Weights of a small transformer language model.
Architecture: RMSNorm after each block, rotary positions, no biases in attention or MLP, untied embeddings, normalized queries and keys.
Training: a variant of SOAP for these matrices, 138M tokens, 4224 steps.
Each number is 500 + 50 x the weight over its row's rms, rounded and kept within 0 to 999. Layers, rows and columns count from 0. Numbers have three digits each. The size before them is the row's rms in percent of the matrix's.

# layer 7 attention output (transposed), 192x192, rms 0.201, rows 48-63,112-127,176-191, columns 96-143
089:482453477407517449459422443548448533525527471502543493487481504506488493497523489345435494496570439492528414485559568479512529479512434475493509
090:500496506411470488539423417477461491514488540351555556483513418469389475429422422500597437491466494465520455500552463526504391514502509473531454
093:522451478431523512459569497535495396525550500460562612542476496609537592418433458468552521522437585523530574393529495476504450445458555528507472
094:482447502439506524475587564637448447482474548518504459484473547451533513460499461540499505499419486441452455536442584501586439553499601481426400
092:550576515500588549389445526547488499548465508528558565507479498533446459510467611545528595534492515511481514416510416421392554543571500518493431
088:409498436540581558609565450608399451415381525592428428530429507566569468483520543486540510424402475539526523481558454473511563480435518428498470
096:551477561552488497532471486629484456511511459447574604498545479547510389431492534502484556518503480423434474628570453476605443460455428514531494
111:517460488415531537455465466463519453578477429512533463484512510492415468439404450546573404478557487563499610489587618579392511533489577594525484
089:538411488541519464482529494514511508503436536513504614482520522434488473508461511513488486469408459518665513524540440465549504600448547516560484
092:547467502447561447450521513578510460476508417544512500515561517460440466511428527477547485571582486478435433407442504469472511501515484532456435
099:497563536507456511468457499528533521544541481556488560484487498465450644516488457444562554437578574595460434511509536483549568461507530527491549
094:442484465458519479558484598477500392593548422421492521417469547538534473476517494544546457508487450579512521578432447560485475566446554481496466
104:498502484499511446463502497474474518589593579492500520526520365553526515472440533560448562575463522456590528581492485487379483479553528564525517
111:469421540503520541464474496585544388528592559496453436538524515569559561584453479494497483463448509439392482567533540462470525548478515568488537
102:454437466477576493542529448555489549538433534568531526442473532579456412545380521427503450626485457449431451541475539495500543539505583525463473
084:430509395487401581449542420368533419522538477385574544464590480505549546436440489535556518484439474522423494437498502509534439481498513497515545
107:502459460608454502437508564588447541476484508554464504536474543544370446554556543572523522501534469453487524556494495543451511416548510521504501
116:517446531551538436524516497559495422496468402468522498444420529491553602589543575514460512522441505508516496449515555469472517583498526544461487
103:445513452591533509512517504527480497513482556539494477450585546531395400540563443492462411442551397563495490524412551452502525592462547539522472
109:509577454581489548460448532537568475512502500439557536526461499469401565506546541520480517523463453454427536396501468404473526456444501509461526
113:467463522522415534597515522482404531511515488490533511482517468593509581554484496494473531525444453507549468485487516483463477446455557464599410
118:550456583517464502367515549548464490537500499447553524495503519533480538620437470409513520436682457476417437586492515429478529564532493477537562
112:431533496544576553474463555479559545498401535579535426504459451467537480517533485408559500497464388447606426555475589499509480486451426482538445
105:516532564544496334518524526577475489472581679528461549557487507511565522533560505444496523575479480455547478498491499438477469463517405484518457
118:533497558385490524518392501531532522454591514482565435547522406505469504499547496514481498481541453461465435599455604551540478474464473537516625
105:568535520541542458539433466413460570483456456528498426516491422497451452474429411431478507504524584471462443496525458533481467550544510562546476
112:485488409484436493455576522498506478488588494486489533492564464549515460453551603521468512515526472497478506546529449416540476517575402560530493
115:508528396575439525462579487451520526476481570481517400452496448523496514586433458465427562368455479460486502495501561483533468484544428588479459
118:598504451494500443523449639416523418530442463494476474481474499447483454557484575487540491446525474538468455479466458509558543499502438469362426
109:518508481495524554524493437508467545517429489484494474437451534518497490480504536531556525474505517605557496462455529398584448397498431409566445
103:643569459533484611540464463504536414502517518477477508478508507486560488502497534539452504439532531595514473533391541474501485414472448499541518
116:456525467509461507384507505586489525506537482518473431538549536518341531503433538502592487463499405460565544569490515481457489504507490436463519
102:477484618439451401500415420440466501474526564466450479543489406511402401479500434433531555519496452452440441557466517561468420512517433490556509
099:431534491492517571426531509497541517488500484597539449505457549554471460457573539430478496490532529423393528544473512506510512467477600477495493
101:546481487412444593524536405482508362473522520469566500469476551530523517462471526468522550502435478489477531483498525566532551636496487468490538
094:562467552569499448528540495392495424492609490583576462494433546562549552552462477465551512545548562576491660443532438516462548522478543556506489
087:514522492549515500493456512471434484493488534436510465550569459441489417468512533555549567442452439482513513505483457552513427542522441505499518
087:477510516449533496383415460523480556504505474495509525545527361540454624502568494504436583626478518510475542479449429454509397510538521527536463
098:473570505431505532622513420505421435516546473475608482525542543547425525518441525426520464434524442562430565482454524482458489534487532488535501
092:531423486542521547470417500506462564631544456420591425403413481493541379619492531526434498526513470535517479531499384474645573494495440503481500
097:458454531514537517443559549459386505430547459497483472522380538545515553458498486488510499513527568522394530580487473511526482511461390496408539
093:547436540556412518446515396497488484522553480541529571393485497473556514482500500560507544524408467565579452547487537482530505501536502510504533
087:440513550523565431550500594473428546469516509554524463545459478451506441561512392508449548416519502448468555561508506553446487526531514557503573
085:544401396460453448517511590490457507480454501611443496497531439496452476530600519536466461487521473486452486455489510480493571421465547537475441
088:484433530510502519555392434532535469514470484387521461368472601462547574428542433438513509513466543492525567539491522472500454464519586499439497
089:539574463414499531541534522496465478510516459541494546571518456495518422466436519364486491541528571448526431551434452571578451446535584444508549
096:489499504517551498466438563459561457597509457513477492516421543554524484499477487626445478511480497509560600440548447461437545548467398484454459
089:561504574462600500563425518517572488543535533490474421474498547459525457490393531575417523439468584481578540460516500479535492548477490555512506
# layer 7 attention value, 64x192, rms 0.234, rows 49-63, columns 96-143
096:438459526437510492533480524451532551487532507531481533526551494518439437469501436485547499528468483577653576513432428568500546496460511548501491
099:487446476577464509458518597412572402523510488467531417544482566521550546455450555510536576529497563407504435503474382518479467477562463443406425
104:523428490569485539534476610415463497590553498616436488471538421582527515574472462473600518496425508461494405552443509531451505557532478467512509
098:500527533518622475474417496477607401524373472520518562477455501483463471463495518448531459539522547521490561499554518449493518520494508546422569
101:542524519488488468564449514485485496545580391511485559508559527460416444485527484613515449536429491487490415569496495512465462570506516492501428
104:583524542398500497515502491411454483543619476424419454467442495483481560466514486573479497504569506525437550460503445492542526418540492512497467
102:559516466419471527476539421471480494530421482515506472470464556487414496459477472585526556477465539536519536401581452487565492520557510547488618
103:539463517415517489530516487381425426495453519497462505511478466576530588523489542551475574520557588488467479486590467515546483496559527526465514
096:448531484530383544466622584469466523570484465409401466516369485562543591478486540451507579499537481478489543528542508490528506458475513450522490
108:530356466478529570499460494493452514523456528482487460466402483545487538447444505525500484511523545441576468447472493514604543494526433497438549
099:481492523451477446444477504574522494403485427536581493490498483498432505489400435518482453417484474470528553477541394477519536517501561473556491
103:460475517511476493519385415479461453617543511607529554517447483549504424405496545462453439516470497425535590499551384436485502461485506489509620
100:421476410509409440554530420475569478597497446529482444467507549513485481576440480468534502464438468481475440495550470460546495548594438546502619
096:385621499449443487371472509465414468470469425428481504483605517594457590457498447428473519549473486529578449534565438436479557601577456501433453
098:520596453545443521472480608555524448486510477504428479438427462505578458463602519448519451493465421601466428477445432497373515490473597535439410
# layer 7 MLP gate, 512x192, rms 0.273, rows 0-22, columns 96-143
103:516419498589489481395481520501551430511519478499595473463464424508517446478480503471496560422472546515484530492505557545465544556426555533508451
107:467435522427576469484556475512548400587501479502466506462461490506580590528519488544502531509503475436507528552457500532458513514536615493506528
114:589568466470524538442489485560492503472576499547445584449469531489442522449486524405512524630534529588414491443555526549553485480580512529492564
098:481441535548397436551499542530627547522536539483516444619539544459483425472492546463575410524572508464471427509524552453542572489504596471542459
090:505501583542552447382487496500555439575480494502385514529571447478474547550535590508454486542538452381548483471509432523585527535490541455439585
102:518551467513499577508433498569428429460406461448460591541535586554575505478575487513502498491496508501487527501416497438537591473494503459542589
099:467545483448531536505495577503513474509533572484528493385474476516566517502517526553484476500510532580507441426527461510434560438540460470551577
098:535491515510416494489563557558592494444511510425577431422605421482504494515531531628368475411530473479513490427482525468496550509519541554491447
095:508556497480469564610504461465547564515526502413535439445559507480590538488472582443457537517532528444533375532547484434435470390428558446437507
106:505489520489513520484413463460428498417423553523470545494433418437494582425471446421488526448453553492485485490519468442470514546431584443466475
098:583470524506436422468535483525456533510562507454369470509517578534513563516472453509564488526545453505490471494520480411521562653485489550471564
101:496434474608521557443526442468579529498586532596501535466455487550564582477529587461522492471514487497552498482495485429501504524427464476553528
101:493510550543600505530491486543550525463513440415531453452427463467515510493539481477392552408473494501485561502553513480462494515430440473483615
105:455518527508483435529512471479460559527464356436373454467425586407498488567428502489450468483481579479484460487524483536464465481488504464500545
112:476430420451446430500354522481501427607463527479466545460420492481530510577562504519566541466550578497429512549518550492519576418497584487451501
098:508530572405555536535546427539497486464541506503498528485531462490512556473551485502516484522402560488480508517444444514531486486498574502450471
100:493505470490474584504542488496399551505471526469481461464484523584561497473472514526516512414604477534505522511424467607571489473619510444367500
096:539552471533478478465520447486609593471519534460472437461462580473490400468412524558540517523658586553560480583542549485511585442466489486467391
096:514575450462441533639484472505528545575554513463453560528587515455613540487516499444461455531497525555509503463513468477523530554566496433502550
094:478527473398523470465505412507561480533459527611399572616481499486593455621434516500413461410494562573545498542516566498503530508562490450541554
104:448571512403481485540450556592593514495509589451446505523479496488502492454576552587557486474440581482508528457544518550514588461433493515456518
100:588445577410460558527464466480493500506445505495485484545462436469519392525567513535481416447520457513538445563451407524481590458437576530479571
105:507469512434467529542455476514474473495506506471420478476564597507438560579515491471424532536428542432503455448507440428582539483549482454405544
# layer 7 MLP up, 512x192, rms 0.276, rows 0-22, columns 96-143
099:481528509531523666517520398467463469462462417529535475458501478525499523444559529461644511552524550507506450561512475511444423566485442527441492
100:536511475548457552529493485465559430569588562526397568449533582517434478572474482586521462466435434571424519492493467465427418512504505408526491
108:530469493445408522466458417510474440538561471526581471610521496512556610578519441449503519495462538457486471505448517506498495446529557469384527
094:544617483444445501472588488458511567383431464466396501535451500537456551423524433508488604411436488516582576487499491557517495480589431506501500
093:519516452558493505477420436449507439542490487553456498498416412440451498456390463633571435565552603513467518434518490362397448500508543523479454
097:454504472477525551466510468553490546445434518565476535524518534508533574502485511441483516640543498462474539457494441460549526531541478455482604
098:475517447505471566481465485459539495522447450527558539473399477515581533496471534429504522505472547505537477476478391516480450547458477575446539
093:499510561515492477485507502668492498471517499440531484539528459476500440500469490441504523527499577506530577502486492444493543538495501544541544
097:529461472472473439550502488521571543556453501513486607448549562537556536399446486484432469419474528537387473474510504448604449577573572528455515
112:570491435563588503498543467494527505526547597526484402509597456469551520475573457572491474578649484553537451575481531491532455445554495530554588
100:526570532482490500466503479564567506478500484482467570519463477499512566431439467546478484475449486566496531477458410458567476591448357519486461
108:448553618503487566471507469525511426470460518539439525530489482478434510476528377452457505478549468574490418534450530496515413570468511538581456
105:420439460441547463428428484544527446510504408505520509393615521495512475607530485544405469571513544562406482465563473550548437497487582476493547
104:509515543546482534498439506461478486510463521417458488531522604442450516384392459498469562537433483541530413442523504522462576493512601553423511
118:466433494572436535489511520388511561576444532576459442503452522548576483560396426454534526431555497514481475620480499443510552514459526459467493
103:473516511482412440517420532378511499565492467555473509518510500547478434504537394525497510452453464521599571525518585486529475542448526513540559
098:534384528475487415446618493468512453559502518576507604544497383532575511492498463495523498487425550484521438458511496579545586372516532417554440
103:574605539491439469440471552524376503575449369605531433517479532561550493466466430498536546434623510550531475462554520516497485495449517460487508
096:451535448506435487566483464537527544564481491495496353477465528451480464578517583511421447417471469533504487496493565513384472530517512541468458
103:448527454433471544508471483482551476512422445529518379534491578496437434587502522463516423442494437464557480496495521513470509483488520532499546
105:531479459517512387507565504444538490648507553590498488621511580517537495483479422447500461472571515527474464448494424547438434505539531507492497
100:471479610485448520587552517452494520513503496459426549475460542511502502498455616440457453520473435545510506567451523567534526481467518490492568
096:481506480499529477493542467573563390486518484564608468490494590566512507534439497559531505399429538453526525432457590495496380423485512550418481
# layer 7 MLP down (transposed), 512x192, rms 0.227, rows 0-22, columns 96-143
093:430568564460471557543482460566560487471507516545518467530539564427547546486614482503413509530513435462588495473506484520609579457484393533495607
099:569491532496544512434443573495643503426453501515511465550476464554494570503512593507467584440530502568383462514560567512434476508507453460551546
104:479527464571422496478540426344535504440482581510487542495441492474531535603566505519449415527445468524640509507491446522396539566491498466472547
098:489578477514511462612473479491492493558486494550538515406524531503514532516461540543585555427413460434580496596564464457530443538510616519546501
090:479538525547543518500490459489487456503486510520570503483507537489404538570458491498545456473517550533447519537544524472498573505469509475500486
102:593533512504507413491489503481554468452415534490521458536599473465555467580457509523503446562522468464519523580445629494588513438551479484592550
101:515490417499507519574437508502481548463511484476520535523518514499538436450432409546406482404491470480472480562481528493547501491565541511522485
100:388390598428549486496522492447543449438464548560521509452540546613453528484455538534402497567501392604504463449466589561522482429615437562502440
094:486461494481534494529519510521530468531488533538524535547440536429518519542522480520563488568428430469592532447475524505552568466581489531590555
083:504437462490540564518530486529484472489506529573598546515457526459443504535646431402461501494477496452534496428542470542660504549468490525482523
098:430401433463428496452469588575555512532488507495461540519492552561419513528473511451442506497531534498512530411565557460438543545573456510450454
104:486450576464554456562547487550473448506474468462492426469510579552428524470484455532514607507447502441588456501444481445465525507423565565475472
099:511575555423570454574479466576512514522449459503480577536568564479494491539456419525476443557608481578490534483513561460528459452531510416552500
102:521375560472499542588461456469498478579488606629504460535505429473453571411483539545540518501508461436495389536527468429444509507501468485417469
106:449503420450467506384551545549467573476386544502620566444515511485532485512511452453507572517563473464557547480499593581530492460493409509425418
104:474523472477458524483522507470529420486529455497480522526483514527486512447370554480501451506505394467396496419539540554415563433476444472408559
102:507469551472460438527556540612585512524554538486490559490525545492607432479541441469423451442550495463459541418581486459530415530458508421537500
103:574467506457531534451545419501429458552509454537509486465547462510547462443531508495608438455588492515468571503569494530465474446447391422484494
100:479466509523485472445483584508480569474606522496552516476456513532455544554506496505514568482490549596518554461432529479550422509497416422442509
101:523504533439517557492542439497394408435472485398517471484460512528613580584491447498475528504457501438454501440595444407496470439470538500498468
101:460479507426523445524481442505479481475495576619477608513558577473539526513543571591522474543462531466576473524539471474516462485444460474479514
102:515449407534520562528508488493525615491486443442391424539559482528393430515463458353483374372496402532566567417512444467508541537568581466483433
101:436377494471401517462486482499595463569482468459457492522573459493498499542516434478457532458497489468421487470475461596504570538573530572505535